From a checkpoint of a small transformer trained on Wikipedia.
Architecture: LayerNorm before each block, learned positions, no biases in attention or MLP, tied embeddings.
Training: a variant of SOAP for these matrices, 358M tokens.
Each number is 128 + 32 x the weight over its row's rms, rounded and kept within 0 to 255. Layers, rows and columns count from 0. The size above them is the row's rms in percent of the matrix's.

# layer 8 MLP down, 320x1152, rms 0.127, rows 0-104, columns 768-831
size [ 98 101 100  95  98 102 101  96 103  98 101 103  98  99 102 101  98  92  97 101 101 100  99  99 103  95 100  95 102  98  97  96 103 100 101  98  97 103  97 103 100 100  98 130 103 103  98 101 102  97  99  96 101 105  95  96  94 104 103 103 100 104  99 102  96  97 100  96 105  98  98 100 100 101 102  99 102  99  96  96  94  98  99 101  98  99 100 101  97  98 101 100 100  95 101 100 101  96  97  99  98  97  98 102 100]
[[174 162 144  79 192 118  98 139 184 139  88 143 175  76 160  73 109 189 102  99  63  92 165 136 146 149 117  93 198 142  98 145  91 158 178 121  92 177 100 153 133 130 113 218 167 168 160 163 126 106 104 148 117 224  83 143 155 104 116 159  99 119  68 125]
 [108  61  88 119 163 174 185 192  64 135 125 137 115 115 130  55 150 169  82  81  92 122 167  75 147 104 164 110 121 136 131 157 144  80 186  44 155 200 139 144  37  81 114 112 132  82 144 140 127 134  60 130 104 121 129  69 140 161 114 109 132 111 163 165]
 [147 121 122 127 126 130 156  86 159 108 116 106 132 133 156 138 110 124 125 158 133 129 151  93 170 137 155 130 110 168 133 128 147 113 134  94 142 171 137 121 117 129 131 162 198  86 104 116 198 124  96 142 161 144 106 165 152  49 139 133 125 159 108 187]
 [133 208 123 130 158 109 193 129 160 120 127 163 120 113 196 141 113 190 142 119  77 106 140 117 132 152 151 120 142 104  91 157 152 109  95 131 129 128 155 109 173 147 139 139 182 141 109 115 110 146 165 143  74 136 124 172 131 176 107 126  76 198 199 120]
 [ 78 116 104  88 149 136 116 107 110 103 113 138 108  85  98 105 145 108  99 168 156 166 120 110 118 111 117 180 156 182 177  97 147 124 124 161  77 113 101 132 150 140 111 123 117 107 172 146 168 114  76 177 176 139 108 179 146 108 157 101 135 121 137 143]
 [139 184 150  58 142 171 148 131 116 145  99 117 113 130 148 130 123 138 134 132 110 149 129 137 126 192 102 102  47 186 110 133  56 119 106 128 144 137 116 168  92 115 132 142 103 137 134 140 143 126 173 139 116 148 109 122 133  93 123 103 101 125 107 123]
 [129 124  96 111 123 116 123  62 120 130 124 146 101  90  89  84 149 136 160 146 149 140 117 119 173  59 123 111 148 172 149 156 151 168 102 152 121 140  72 160 172 111 104  93 135 140 199  85  50  75  95 130 137 105 164 138  74 186 107 124 166 116  71 173]
 [156  82  98 125  50 127 112 106  98 124 158 128  97 108 146 107 118 111 159 111 119 163 163 106 105 151 125  94 131  37 110 134 156 135 100 134 183 107 121 197  92 158 170 160 167 151 178  96 116 119  89 164 122 104 147 110 138  66 155 153 142 177 144 102]
 [184 161 164 183 141 141 140 117 146 134 150 128 173 190  99 123 107 159 130 118 126 110 111 141 101 164 109  57 165 136 122 158  49  58 112 116 187 132 137 126  47 121 132 125 216 112 150 172 114 156 153 128 114 124 107  43 123 110  89 123 165 165 118 119]
 [ 65 133 122  54 145  97 110 140  83 124  65 119 145 129 139  52 136 132 143  78 103 155 132 150 133 112 115 138 119 149 129  88 132  74 224 135 109 147 103 151  59  90  85 133 232  97 112  58 182 157 120  90 151 128 158 133 126 140 154  98 118 119 136 120]
 [114 143 127 102 169  79 153 112 141  97 175 139  72 121 106 144 184 128 111 174  79 168  87 124 142 141  82 149 108 154 127 137 121 170 103 120  93 104 165  70 148 181 127  64  76 138  97  89 127  95  96 154 159 164  83 178  62 108 156 165 182 184 144 186]
 [115 173 104 134 132 163  83  99 120 211 145 136  94  65 154 114  90 113  81 145 118 109 122  95  92 135 112 163 132 122 121 150 131  69 125 190 164 220 168 129 113 171 151 139 100  72  94 131  56 164 149 149 119 202 115 129  71  75 109  93 120 145 122 171]
 [123 149 149 150 100  98 136 155  85 124 135 127  95 106  55 113 104 180 128 138 176 129 138 136  95  83 139 160 115 104  90 145 168 178 120 133 108  96 120 144 177  88 152 130 199 137 187 151  98 123 101 114 138 127 115 160 140 145 128  80  66  77 131 130]
 [143 143 110 104 107 121 133 126  95  96 157 113 143 143 132 154  85 184 137 110 140 119 125 189  61 105 105 145 132 129  98  98  94 131 122 147 170 138 153 179 147 136 136 127 118 118  87 116  88 136 131 116 174 183 123 121  99 163 160 110 138 229 175 180]
 [156 133 146 182 121 127 152  99 181  97 128 121 194  88 132 146  60 117 119 116 141 147  90 174 174  87 138 120 145 152 187 111 174  97  82 124 138 153 114 139  78 217 136 189 133 122 133 113 145 147  88 158 193 122 157 126  92  81 125 115 150 116 143 124]
 [125 108 113 148 129  82  72  72 159  73 143 113  87  93 109 148 115 184 141 109 155 100  44 167 130 142 132 105 125 137 135 171 138  87 161 119 110 139 199 135 171 107  94 119 181 193 137  86  59  86 158  88 124 106 151  97 130 108 119  82 169 154 151  98]
 [ 42 148 106 119 135 136 121 133  70 154  78 146 166 111 138 150  90 145 176  94  93 175 168 170 108  81 152 118  84 157 155 136 134 156  98 189 179 133 133 139  61  92 132 131 205 178 181  91 100  78 134 125 129 129 159 134 134 110  97 150 199 141 173 137]
 [ 97 138 125 117 143  92 111 126 111 179 102  73 107 119 133 108  81  79 117 196 141  89 153 153 107 105 174 122 160 174 140 133 119  67  80 152 117 111 208 156  71 121 110 134 134 158 169 154 134 104 142  92 140 132 148 190 156 150  86 164 142 149 137  84]
 [140 139 134 109 153 116 134  98 115 211 112 146 103 121 133  55 130 132  99 116  94  91 154 121 123 164  97 159  51 125 138 126 102  74  76 153  88 111 147 149 135 133 184 144 119 165 124 107  72 165 155 146 128  99 123 159 134  93  70  86  72 141 129  77]
 [177 102 149 114 118 169  99  93 114  81 181 119  70 113 164 166 123  82  89 163 163  88 112 211 160 116 142 123 162 116 155 161 134 100 131 139 174 134 185  84 176 217 156 157 120 142 131 192 143 128 161 154 175 121 161 113 146 173  89 109  87 109 123  84]
 [121 130 141 124 128 155 110 157 126 128 190 133  94 142 118  91 104 189 104  86 147  93 135 148 133 124 148 109 125 133 149 107 144 146 127 129 177 133 103 168 104  69 117 117  86 117 112 103 131  88 125 124 180 126 114 104 123 130  81 119 154 151 173 155]
 [ 99 144 185 133  82  88 128  46  68 116 149 107 139 161  91 104 129  97  98  95 104  77 199 137 119 126 111 147 141  60 140 100 100 102 142  83  76 160 109  93 136 179 153 120 106 157  81 145 104 153  93 104 111  92 126 145 122 113 158 190  69 166 123 149]
 [128 104  48 103 181  86 108 128  97 192 112 101 155 108 140  82 172 150 148 116 115  94 108 160  76 101 118 108 100 142 120 146 148 167  70  80 139 135 103 154 124  86  89 130 120 145 103 127  93 112 123 128 156  92 155 134 156 100 139 156  86 100  35  56]
 [105 127 104 108 100  76  87 145 130 174 154 113 178 167 174 152  90 136 133 109  86  82 107 131  87 170 120  64 169  47  99 140 128 109  90 180 124 111 139 129 116 186 172 146 151 130 104 188 143 154 111 146 127 142 123 145 144 135 111 116 139 143  87 167]
 [123 130 106 133  97 128 165 136 123 134  79 163 135 141  49 130 133 156 120 136 109 133  98 113  64  87  91 109  96 141 123 140  48 134 127 191 104  65 154 140 203 164 153 129 122 138  66  90 117 173 124 128 141 136 146 103 129 140 173 176 190 108 139 109]
 [147 178 110 160 140 142 134 140 118 162  76 157 107 103 140 144 157 148 119 101 150 158 133 142  90  59 153 144 151 140  96 125  99 150 155  99 127 152 142 147 124 111 116 110 124 149 102 119  82 209 152 155  51 124 144 156 124  95 175 163 170 122 135  97]
 [136 153 133 101 123 102 107 150 141 114 136 102 107 157 173 107 104 121 134 172  74  63 116  90 184 138  99 157  97 173 112 143 158 113 129 132 117 132 113 171 116  99 145 128 121  95 177 135 147  82 123 106 106 115 101  98 130 160 192 109 120 162  76 139]
 [ 80 113 116 117 123 141 154 123 113 119 108 136 154 114  94 115 124  99  71 107  23 181 151 169 132 103 120 149 103 207 174 103 110 163  99 141 183  96  87 191 165 148 118 133 141 129  90 129 176 110  49 147 110 138 129  60 125 109 161 136  71 111  29  94]
 [183 142 135 121 148 147 106 159 177 185 100 110 133 169 180 142 132 141  51 103 151 123 172 136 141 101  70  72 155 139  85 111 165  92 185 156 175 126 126 176 115 131 101 141 129  81 109 189 124 172 147 131  87 144 106 167  74 100 129  80 109 115 164 139]
 [131 115 112 130  95 129 148  85  97 196 113 116 113 143 138 111 112 109 146 115  96 137 142 113 159 141 116  60 105  97 147 109  69 138 146 105 123 132  74 129 130 146 142 105 153 163 120 161 216 147 127 110 167  89 185  98 164 153 119 157  68 110 108 103]
 [113 105 193 127 120  87 111 103 109 110 127 135 176 206 106 129  83 111 167 128 140 156  81 106 117 119 146 130 123 136 128 101 148 153  78 119 159 124 153 121  72 162 157 136 139 120 110  95 147 122 103 108 153 199 158 154 135 151  83 134 172  82 103 176]
 [141 157 113 141 119 130  76 127  95 112 115 164 137 195 106 137 173  72 203 163 164 101  97 142 147 176 117 119 117 135 118  88 142 141 106  82 104 154 124 104 174 131  95 109 105 192 165 148 135 150 145 132  92 131  90 166 122 108  84  88 202 134 123 224]
 [145 123 177  81 164 170 152 112 147  79  85 112 155 141  97 188 161 111  69 103 206 152 174 131 145 132 186 170 147 155 126 151 125 125 124  77 136 142  93 121 137 136 158 130 115 134 162  99 174 153 156 146 139 121  90  92 132 233 135 107  89 137 133 116]
 [117 122 116  84 161  90  74  78 132 124 114  99 118 162 138 123 102 142 185 112 128 158 140  38 126 147 121 160  70 173 155 146 143 163  89 156 127 172 123 120 114  40 153 120 113  92 105 149 115 118  96 185 129 126 144  51 122  84 156  50 113 115 153 156]
 [ 69 108 157 128 184 118  59  86 104 135 107 162 204  61 135 145 194 132  85 103  91 178 105 148 169 143 122 158 140  78 116 147 113 105 105 142 196 102 171  97  95  97 163 213 125 135 163 175 147 104 136 127 124 136 138 115 178 103 111 133 157  53 124 165]
 [124 108 101  91  46 145 141 124 114 152 118 107 117 113 137 121 110 178 141 160 115  96 136 197 123 100  92  93  92 110 150 126 158  97 157 148 115 125 158 125 117 138 120 134 101 166 136 144 118 178 155  98 132 123 147 135 145 117 131 136 206  98 173 146]
 [131 171 150 144 156 101 158 126 100  78 145 114 147 184 146  33 135 196  88 143  99 117 131 125 113 184 119 124 133  99  87 110  97 108 133 116 116  72  78 111 122 106 118 131 129 135 203 100 128 163  90 133 150 150  71  96 126 125 127  74 104 123  62 100]
 [169 123 111 140 110 113 158  99 108 143 130 100 146 111 123  82 143 150 181 138 123 114 167  69 170 117  98 149 190  73 166 101 117 133 153 144 146 171  92 166 112 153  75 167  89 207 157 151 126 128 107 165 148 125 136 108  90  78 151 150  93 134  69 174]
 [187 161 116 164  77 136 155 132 168 102 120 128 115  61 182  88 126 143 139  68 161 104  66 145  84 120 152 155 206 181 111 107 145 181 100 124 157 151 141 153 148 141 150  94 140  96  99  90 173 119  93 127  50 114 106  75  92  75 162 113 186 121 126 129]
 [119 113 172 146 128 136 157 102 109 147  87 153 107 162 101 133 104  88  71 101 190  87 117  91 175 155 252  67 129 190 108  73 137 151  68 140 132 108 109 122  87 182 116 134 152 100 107  96 114 128 146 180  97 124 173 144 203 143 119 128 121 106 154 101]
 [117 115  81 150 160 121 115 137 108  73 112 130 158  88 110 139  75 133 145 133 100 102 111  73  78 127 101 146  99 148 117 156 163 143 127  96 110 129 158 151 107 107 134 118  98  99 135  37 134 110 128 154 109 102 150 146 134  51 157 153  96 118  97 145]
 [125  96 167 143 150 154 165  85 158 153 208 134 128 104 114 145 152 111 128  48 163 127 133 146 136 120 149 188 118 162 196 141 123 103  64 102 122  84 125 150  85 167 126 171  70 113 104 138 120 150 151 160  97  89 173 123 121 158 169 151 129 147 142 118]
 [148 115  96 147 110 134 106 158  60 126 100  96 146 102 164 160 170 122 112 115 118 154 148 120 154 102 138 107  73  77 187 102 191 116 173 192 127 126 128 143 125 110 130 112 126 127  91 146 189 154 102  98 133  94 115 164 115 148 131 104  81 110 123 104]
 [ 85  78 140 122 122 111 103 128 104  58 104 117  97 105  97 143  83 159 117 138 136 154 135 131 103  71  98  82 138 163 122 150 179  78  85 118 119 141 125 111  63 131 137 124 120 165 114 138  72 137 136 174 133 114 109 130 122 150 136 123 118 116 110 145]
 [154 141 137 132 104 198  94 143 174  80  84 153 159 170 147 137  57 163 168 148 126 176 150  83 114 118 200 144 140 123 116 122 118 173  84 107 129 150 140 170  82  73 172 138 114 158 103 132 137 152 201 137 164 112 119 129 142 148  81 149 122  76 147  71]
 [178  35 160 154 143 112 100  59 102  98 186 113 136 110 111 160 152 164 142 170 128 130 146 172 139 109  95  59 105 169  94 123 122 138 115 159 118  91  73 141 117 124 143 165 148 208 109 162 126  67 142  94 171 154 105 136 183  72 165 100 188 167 122 107]
 [115 152 102 176 114 138  66 127  77 111  95 132 137  72 144 131 171 209 119 147  98 192 163 200 143 114 189 148 118 148  76  98 147 133 125 109  83 170 114 127 145 129  87 120 182  87 189  89 161 149 148 148 120 162  86 109 106 156 103 101 132 194  85 118]
 [116 124 153  44  77 136 148 105 107 152 151 154 125 152 105 108  87 116 144 108 144 137  96 134 180 106 157 137 187 139 168 161  80 149 120 120 142  88 104  91 137 153 146  95 113 162  92  98 122 115 162 144 117  99 117 184 134 129 132 152 147 114 114  76]
 [106 106  97 118 202 113 149 101 107 127 160 133 211  93 115 135 113  95 135 131  88 129 183 126 145 131 146 127  88 100 117 128 166 170 140 107 160 151 126 125 160 122 128 138  89  77  87  77 130 128 159 145 148 102 105 134 141  86 154 129 138  98 124 122]
 [ 79 166  81 111 177  96 133 127 161 110 183 133 133 132 164 140  67 149  90 158 123 149 149 139 168 144  79 112  65 179 167 127 170 162 163 143 181 160 117 137 131 254 118 138 132 127 141 123  82 135  98  66 143 159 158 147 162  95 120 151 173 193  87 108]
 [128 163 124 140 168 153 126 158 174  80  95 120  67 124 176 128 181 129 120 128 106 132 118 138 130 152 198 147 174 156 129 119 163 184 138  37 160 133 128  79 157 127 132 123 103 111  81 112 112 134  71 116 147 110 129 102 109  94 154 198 146 103 156 159]
 [167 131 144  69  64 154 144 156 192 171 123 130 114 133 133 138  76 158 115 154 161 148  93 130 135 111  78 112 126 133 159 178 102 113 106 159 170  85 114  87 162 137 100 150 133 165 169 191  96 138 143 195 117 102 148 141 121 135 119 117 159 150 123 162]
 [124 127 116 134 129 149 156 165 153 158 116 143 166 132  90 117 106  94  74 172  61 147 154 148 154  53 170 103 160 153 148 172 121 128  74 134 173  83 145 117 122 134 118 170 178 164 111 175 134 142 183 111  95  85 117 129 104 158 162 111  83 130  97 157]
 [204 129  85  85 128 163  91 178  98 110 192 140 109 124 131 138 126 170 129 104 100 161 135  66 124 101 131 168 187 124  99 185  72  71 120 112 171 186 147 145  61 121  94 161  62 131 109  65 129  84 126 210 133 151 117 118 133 133 130 131 114 129 149 182]
 [158  71 183  88 140 135 134 140 144 142 103 118  28 112 107 123 103 145 121 120  86 104 144 104 170 115 231 134 134 111 148  51 131 125  80 115  62 132 147 147 130  99 121 177 148 154 121 172 137 144 141 155 139 119 108  98  84 149 183 139 146 166  97  71]
 [ 97 146  87 104  87 187 119  56 141 119 119 121 169 165 122 111 177 150 149 158 156 122 148 171 120 136 150  98 162  97 145  90  99 222 106  87 188 168 132  87 123 136 112 152 191 126  62  96 150  55 149 108  98 110 169 155 117 118 167 167 141 143  72 108]
 [130 191 113 107 164 106 116 177 141 180  77 116 143 107  69 146 118 102  59  70 107 120 198 171 152 124  70 120  77 180  73 154 126 172 136 200 166 108 126 108 126 197 104 108 137 210 165 161 118 125 152 105 170 108 102  91 178 143 167 141  92  62 160 105]
 [144 124 102 219 107 128 124 159 216 135 142 160 138  68  99 165  87 153  80 125 124 173 142 143 179 158 188 114 181 175 155 127 102 149 102 108 152  87  88 153 105 148 100 169 159  77 130  97 234 149 171 184 131 142 139 117 130 152 145 107 143 153 174 156]
 [196 176 132 120 176 173  59 112 103  88 114  98 180 153 157 154 120 165 112 155 157 151 100 137 113 122 173 135 186 133 126 136 129 160 130 156  83 156 134 212 111 142  97 127 149 133 172 129 134 100 195  89 141 178 120 101  75  58 112  60 201 158 153  78]
 [112 138 173 138 125  91 128 112 167 156 139 107  40 116  74 157 123  87 125 102 150  76  95 147  95 173 124 235 119 148 140 165 141 103 115 111 135 151 178 105 143 140 127 109 172 168 180 133 170  85  50 115 112 114  87 149 116  46 145 136 166 112  37 111]
 [ 78 125 123 107 108  93 130  70  98 113 142 145 189 132 147 151 149  77 134  90 154 168 126 159 133 149 118 139 116  87 128 176 121 159 121 150 142 162 146  93 164 109 163 106 145 133 163 149 109 153 158 176  85 162 118 128  82 116 118 125  52  59 180 114]
 [141 132  94  83  67 150 134  75 164 126 168 159 170  94  66  89 142 153 169 124 150  81 188  78  53 133 111 146 125 150 135  95  89 127 100 134 121  52 107  93 129 150 169 112 166  90 144 139 100 154 162 135  60 108 152 147 184 111 115 141 113 165  79  99]
 [133 149 128 139 139 150 141 112 143  43  83 147 119 134 142 145 159 191 114 143  65  93 145 115 121 156 120 137 139  73 117 144 120 158 140 119 103 168 126 156 110 117  99  69 124 143 121 114  91  66 123  83 132 102 155 123 103 134 172 120  99 177 139 133]
 [118 170 131 139  88 131 109  82 127 195 126 122 118 120 102 192 155 135 158 133 174 147 123 157 131 157 169  88 162 106 121 113 115 160 111 157 158 130 185 144 128 130 107 109  92 169  91 195 135  93 116 102 134 145 165 141  98 124 113 167  87 138 119 161]
 [145 148 123  93 133  99 125 135 169 155 154 119  79 102  64 137 139 137 145 112 132 128 131 127 139 121 104 149 155 149 164  92  94 194 127 126 178 138 126 132 136  65  64 150  82 174 124 154 101 147  88 140 154 160  60 113 175 138 139 131 123 165 121 165]
 [ 91  47 114 151 107 122 174 161  72  65 146 147 148 157 104 119 109 114 109 119 143 171 145  77 143 106  94 114 108 146 169 115 134 131 148 122 122 166 139 138 139 112 110 116 147 105  85 103  74 175 119 138 152 179  58 102  70 123 208 105 120 177  53 163]
 [121 173 174 122 134 165 145  89 138 117 131 117 148 169 133 168 137 123 136 106 109 105  90 135 190  97 162 153 110 140 138 125 133 156 176  77 102 148 109 132 132  71 116 144 140 107 167 142 162 148 133 114 142 159  87 137 169 142 159 140 128 144 119 132]
 [127 123  70 131 218  75 101 119 136 154 140  94 144 197 153  98 155 119 103 127 133 164 167 154  63 139 201  98 117 104 139  80 132 146 154  85 148 107 151 112 101 150 168 175  98 167 111 166 136 120  90 120  89 104 106  89 136 177 162 148  66 102  85 123]
 [130 134 126 100 112 168  89  78 106  96 115 157 163 122 121 166  58  70 163 151 148 113 150 131  48 124  77 128 136 107  99  90 132  95 128 134  71  42 110 179 123 113 138 106 111 120 117 144  79 115  69 186  96 105 103 144 166  93 136 114 103  96 176  89]
 [151 162 146 158 175  91 129 142 102 137 117 109 122 173 162 172  86 146 160 199 178  93 167 159 165 144 163 132 155 128 181 154 104 182 138  89  96 163 144 101 136 112  95 124 175 159 130 103 171 164 125 102 128 142 149 117 182 120 113 143 147  98 165 135]
 [166  89 163 126 149 138 116  99 107  55  53 101 123 151 143 155  88  82 137 155 115  92 152 156 141 121 118 147 137 170 172 128 147 147  48 153 144 122 197 143 153 143 136 153 118 135 145 115 122 137 104 115 169 135 119 119 110 105 139 142  87 138  60 156]
 [115 119 114  82 220  44 104 158 170 131 146  93 105  96 120 143 204 150 157 117 166 133 165 172 177 144  84 193 184 158 142 135  99  69 135  69 178 155 153 179 162 123  97 118 200 113 182 121 144 150 131  65 103 177 117 102 117 163 121 162 134 123  79 149]
 [117 177 176 127  96  68 117 134 156 167 100 133 136  92 134  95 140  87 168 105  92 130 132 121 172 128 109 154 147 122 140  87  82 156 130 205 211 132 101 104 108 183 105 128 139 118 166 109  73 136 121 169 123  79 165 137 105 125 136 154 184 113 172 161]
 [173 203 171 158 154  97 109 135  97 131 126 133  81 112 133 142 157 145  84  65 126 145  74 128  86 114 165 165 179 172 100 144 157 136 185 160 130  80 149  74 161 125 186  52 158 133 119 126 157 129 135 130 164 186 111 102  92 118  74 100 125 105 158 119]
 [159  86 168 105  90 148 134  71 124 128 127 109 184 169 125 161 135  92 134 132 127 140 106 157 171 129  13 111 122  95 133 115 115  99 116 135 185  72 137 185 114  96 134  95  88  72 126  92 122  53 126  98 159 169 196 135 188 140 103 117 130 119 181  91]
 [166 162 110 103 157  76  94 141 137 162  78 115 121 215  97 131  79 100 110  73 115 146 107 119 180  92 134 179 145 192 145 128 132 141 197  68  67 185 130 126 123 134 107 143 140 120 142 112 121 101 157 134 147 128 109  97 152 120 106 130 130 142  56 180]
 [115 137 178 117 114 107  91 166 123  84 161 150 128 126 127 104 118 102  82 124  97 129 120  82 157 132 165 128 152 151 108  62 145  84 144 162  83 157 110  91 138 155 157  95 122 152 153 105 133 104 178 120  96  93 115 155  71 197 117 111  79 127 166 111]
 [100  84  90 110  61  89 170 110 143  81 144 128  74 174 179 118  48 162 112 124 112  99 113 174 109 114 118 161 169 141 156 132 121 114 120  57 147 120 134  70 147 162 146 117 168 141 108 129 121 140  60 169 107 183 145 145  93 175 113 115 179 140 108 150]
 [142 114 159 142 131 149 122 114 153 174 141  69  88 140 132 106 140 139 189 116 135 151 124 160 120 141 111  83 141 130 140  76 116 150  94 128 124  97 162 101 143  68 100 144 113 163 129 158 138 217 132 130 135 125 182 143 123 114 156 119  96  61 179  66]
 [163 167  63 182 193 102  66 112 138  83 135 149 130 101  98 129 153 139 147 192 159 125 111  65 108 174 164 150 135  63 156 151 130 112 110 112  51  35 111 166  58 158 127 129 212 136  94 159  99 173 117 120 117 100 158 137  96  86 145 121  96 122  68 168]
 [127 181 126 139 184 140 190 153 118 128 128 101 183 114 130 142  84 149 147 117 159 109 157 121 131  92  90 122 117 125 124 138 105  86 135 169 157 147 120 141 116 184 113 117  85 138 138 140  91 108 160 142 111 128 209 155 115 123 184 160 142  82  77  95]
 [102 163 115 127  81 112 156 114 164  65 138 123 141  65 152 143 115 125 108 164 173  83 176 123  31 167  98 148 115 108 182 136  93  74  77 108 167 102 107 126 102 121  89 139 160 184 118  95 125 116 135 110 115 102 122  68 110 130 209 114 109  93 119 143]
 [172 108 112 149 119 128  95 158  98  86 127 127 129 121 154 165 119 155 144 137 175 128 133  55 117 109 148 126 133 153  92 120 108 121 159 125 122 142 161 101 112 132  87  92 173 110 148 157 101 174 138  77  86 162 154 138 178 159 131 143 109 106 178 113]
 [130 139  96  93 150  98 101  87 112  99 189 109 139 166  71 101 166 165 142 116 134  75 173 154  98 139 127 122 147 154  92 112 111 166 178 176 162 174 157  98 119 110 126 105 108  95 101  87 162  72 133 139 132 123  74 137 133 137 161  96 148 124 136 116]
 [ 99 110 115  79 164 120 117 134 125  93 147 101 144 117 131 106 158 111 130 139  87 173 212 126 159 141 105 153  66 112 167 110 105 124  83 100 135 134 147 123 119  36 153 133  94 141 146 129 110 161 119 133 122 130 122 154  94 106  84 106 184 162  94 152]
 [126 140 139 121 156 100 163 127 133 130 168  94 112 141 145 155 171 131 114 113 127 111 167 164 132 138  97  93 188 128 152 107 157 130 158 156 136 137 114 178 145 178 109 187 105 111 119  61 117 130 173 161 143 163 124 135 133 148 132 124  94 168 149 121]
 [ 75  98  97 131  19 128 174 115  98 173 169 125 170 154 105 178  58 128 146 142 128  94 175 140 105 140  66 157 104 157 100  82 197 202  97  96 177 122 128 145 115 141 133  98 121  65 109 149  99 131 112 169 185 116 137 104  95 110 105 136 120  96  72 143]
 [ 92 137 134 161 124  82 111  94 148 109 162 100 142  66 137 117 144 142  58 110 120 143 149 162 134 168 132 157 175  77 140  63 107 116 127 139 127 176  84 146 177 172 160 204 149 166 153  81 157 164  96 122 161 167 150  65  80 133 116  61 146  69  99 122]
 [133 104 150 113 230  90 191 171  94 116  96 182 101  46 134  81 118 164 160 163 131 107  89 137 129 107 129 120 126 151 139 151 142 143  97  70 107  90 107 132 107 104 101  98  98 138 143 122 129 185 152 153 107 118 118 154 145 116  81 173 110 113 171 145]
 [ 60 139 143 172 101 128 131  85 103 141 137 108 129 136 164 164 104 179 148 151 106 153 132 152 119 111 155 126 182 157 115 129 179 129 136 145  85 140 129 125  81 156 112 117 135  76  98  70 123 130  98  89 151 113 150 115 173  71 147 164 171 118 120 107]
 [146 122 127  91  56  69 136  95 121 140 137 143 105  99 153 106 151 161 117  60 114 112 111 170 124 153 156 113 138 153 115 133  72 159 144  89 130 167  87 158 147 149 116 119  86 150  93  56 167 120 133 151 120 110 110 127 161 145 168 165  99 136 194  84]
 [100 147  84 152 125 119 123 107 116 134 112 121  94 129  79 115 160 152 168  69 110 170 160 146 135 125 171 125 155 157 146 138  80 124 177 119 146 126  92 178  98 113 102 140 104 198 159 125 134 145 146 114 107 147 131 110  87 108 169 140 154 135 200  85]
 [149 153 113 156 200 134 116 123 129  53 117 136 186 130 155 136 139 147  89 109 138  96 107 132 112 122 105  81 117  92 142 177 129 167 132 111 133 213 162 117  85 204 128  71 161 150  57 176 108 146 167  58 147 141 160 126 119 176 171 149 153  86  63 138]
 [ 86 107 134 178 138 116 104 116  77 176 150 115 123 119 181 104 117  74 136 147 164 144 140 157 116 114  85 131 106 175 171 140 105  83 119 121 101 157 141 109 131 100 144  99 150 125 121  78 179 124  61  96 136 194 200 137 103 115 180  90 141 133  90 134]
 [ 90  93 125 123 135 116 150 118  80  93 128 154 129  71  91 151 149 156 131 155 129 144 160 155 160  74 143 137 166 139 104  68 118 152 143 127 169  64 163 118 202 109 104 152  46 123  70 117 112 172 180 130 132 114 130 128 123 133  98 117 241 101  30 124]
 [ 95  33 108 159 145 152 139 137  60 105 125 103 112  90 138 166 126 119 139 157 146 132 178 129 128  72 136 148  66 143 171 128 137  83  98 116 144 116  64 116 183 123 154 158 113  97 117 142 118 125 138 125 105 184 170 121 154 161 120 132 139 163 111 126]
 [143 193  78 131  92 191 167 165 140  63  85 150 160 201 148 139 124 103 173 174  97 142 175 131 156 154 127 133 192 136 138 123 181  86 133  85  98 150 154 117 168 103 109 125  97 188 152 142 166  73 171 190 123 104 116 141 134 139 103 117  36 133 149 105]
 [152 132 158 151 100 129 164 149 118 134 197 148 126 108 136 112 175 173 161 134  85 143 100 145 204 108 143 137 133 138 145 105 168  99 173 135 206 125 136  71 104 177 135 183  99  93 136 134 136 123 130  88 125 106 190 108  48 135 139  96 124 165 223  59]
 [109  54 167 155 132 153 134  95 163  88  82 168 163 128 137 130 160 106 124 149 140  98 139 158 170 138 106 114 138 142 157  82 168 126 114 140 125 120 134 134 169 130 141 188 138 112 141 175 120 142 172 156  90  75 130 162 107 138 170  73 125 100 142  91]
 [ 70 116 162 145 205 101 118 124 127  88 167 163 152 121  58 189 110  93 159 126 126 129 129  78 131  89 124 108 127  87 100 111 158  68 163 101 122 143 157 167 113 113 136 124 115  97 153  73 123  66 147 133 151  97 124 101 138 152 129 111 125 117 124 127]
 [101 155 198 132 135  99 160 132 137 123 122  62 109  78 106 127 135 164  59 124 173  95 130 138 123  50 131 110 106  98 163 203 122 169  81 212 108 119 117 165 129 137  97 151 161 118 220  98 179 168 114 101  86 165 136 127  61 116  63  85 108  99 129 151]
 [ 85 142 181  53 101 110 200 114 113 108  92 122 135 106  91 139 140 155 116 119 100 135 126 147 149 109 114 152 133 105 106 147 117  72 157 161 133  66 142 142 194 114 100 106 103 123  99 128 117 166 134 148 127 152 134 151  80 152 150 139 140 193 112 132]
 [140 128 160  84 115 167  74 140 172  85  97 153  86 137 156 133 111 156  84  39 151 134  65 118 118  94 100 159 157 131 145 122 107  89  86 149 167 183 160 151 133  87 127  63 171 196  93 100 138 147 114 145 152 169  69  92 145 118 117 123 161 151 176 117]
 [162 179 153 163 162 164 106 152  62 157  86 143 156 150 151 132 119  98  67 194 114 118 115 135 160 111 142  51 163 191 133 133 103 168  89 132 149 114  96 135 160 104 113 160 145 194 103 150  98 155 148 178  94 159  88  70  86 112 157  97 159 134 199 175]
 [155 113 110 133 184  88 139  66 131 160 177 126 140 153 161 180 114 123 153 127 144 116 187 107 105  88 158  87 123 157 176 122 156 122 107 135 130  74 137 145 119 140 123  98 158 120 116 173 117  96 145 111  79 123 128 107 165 146 125 134  96 107 190 121]]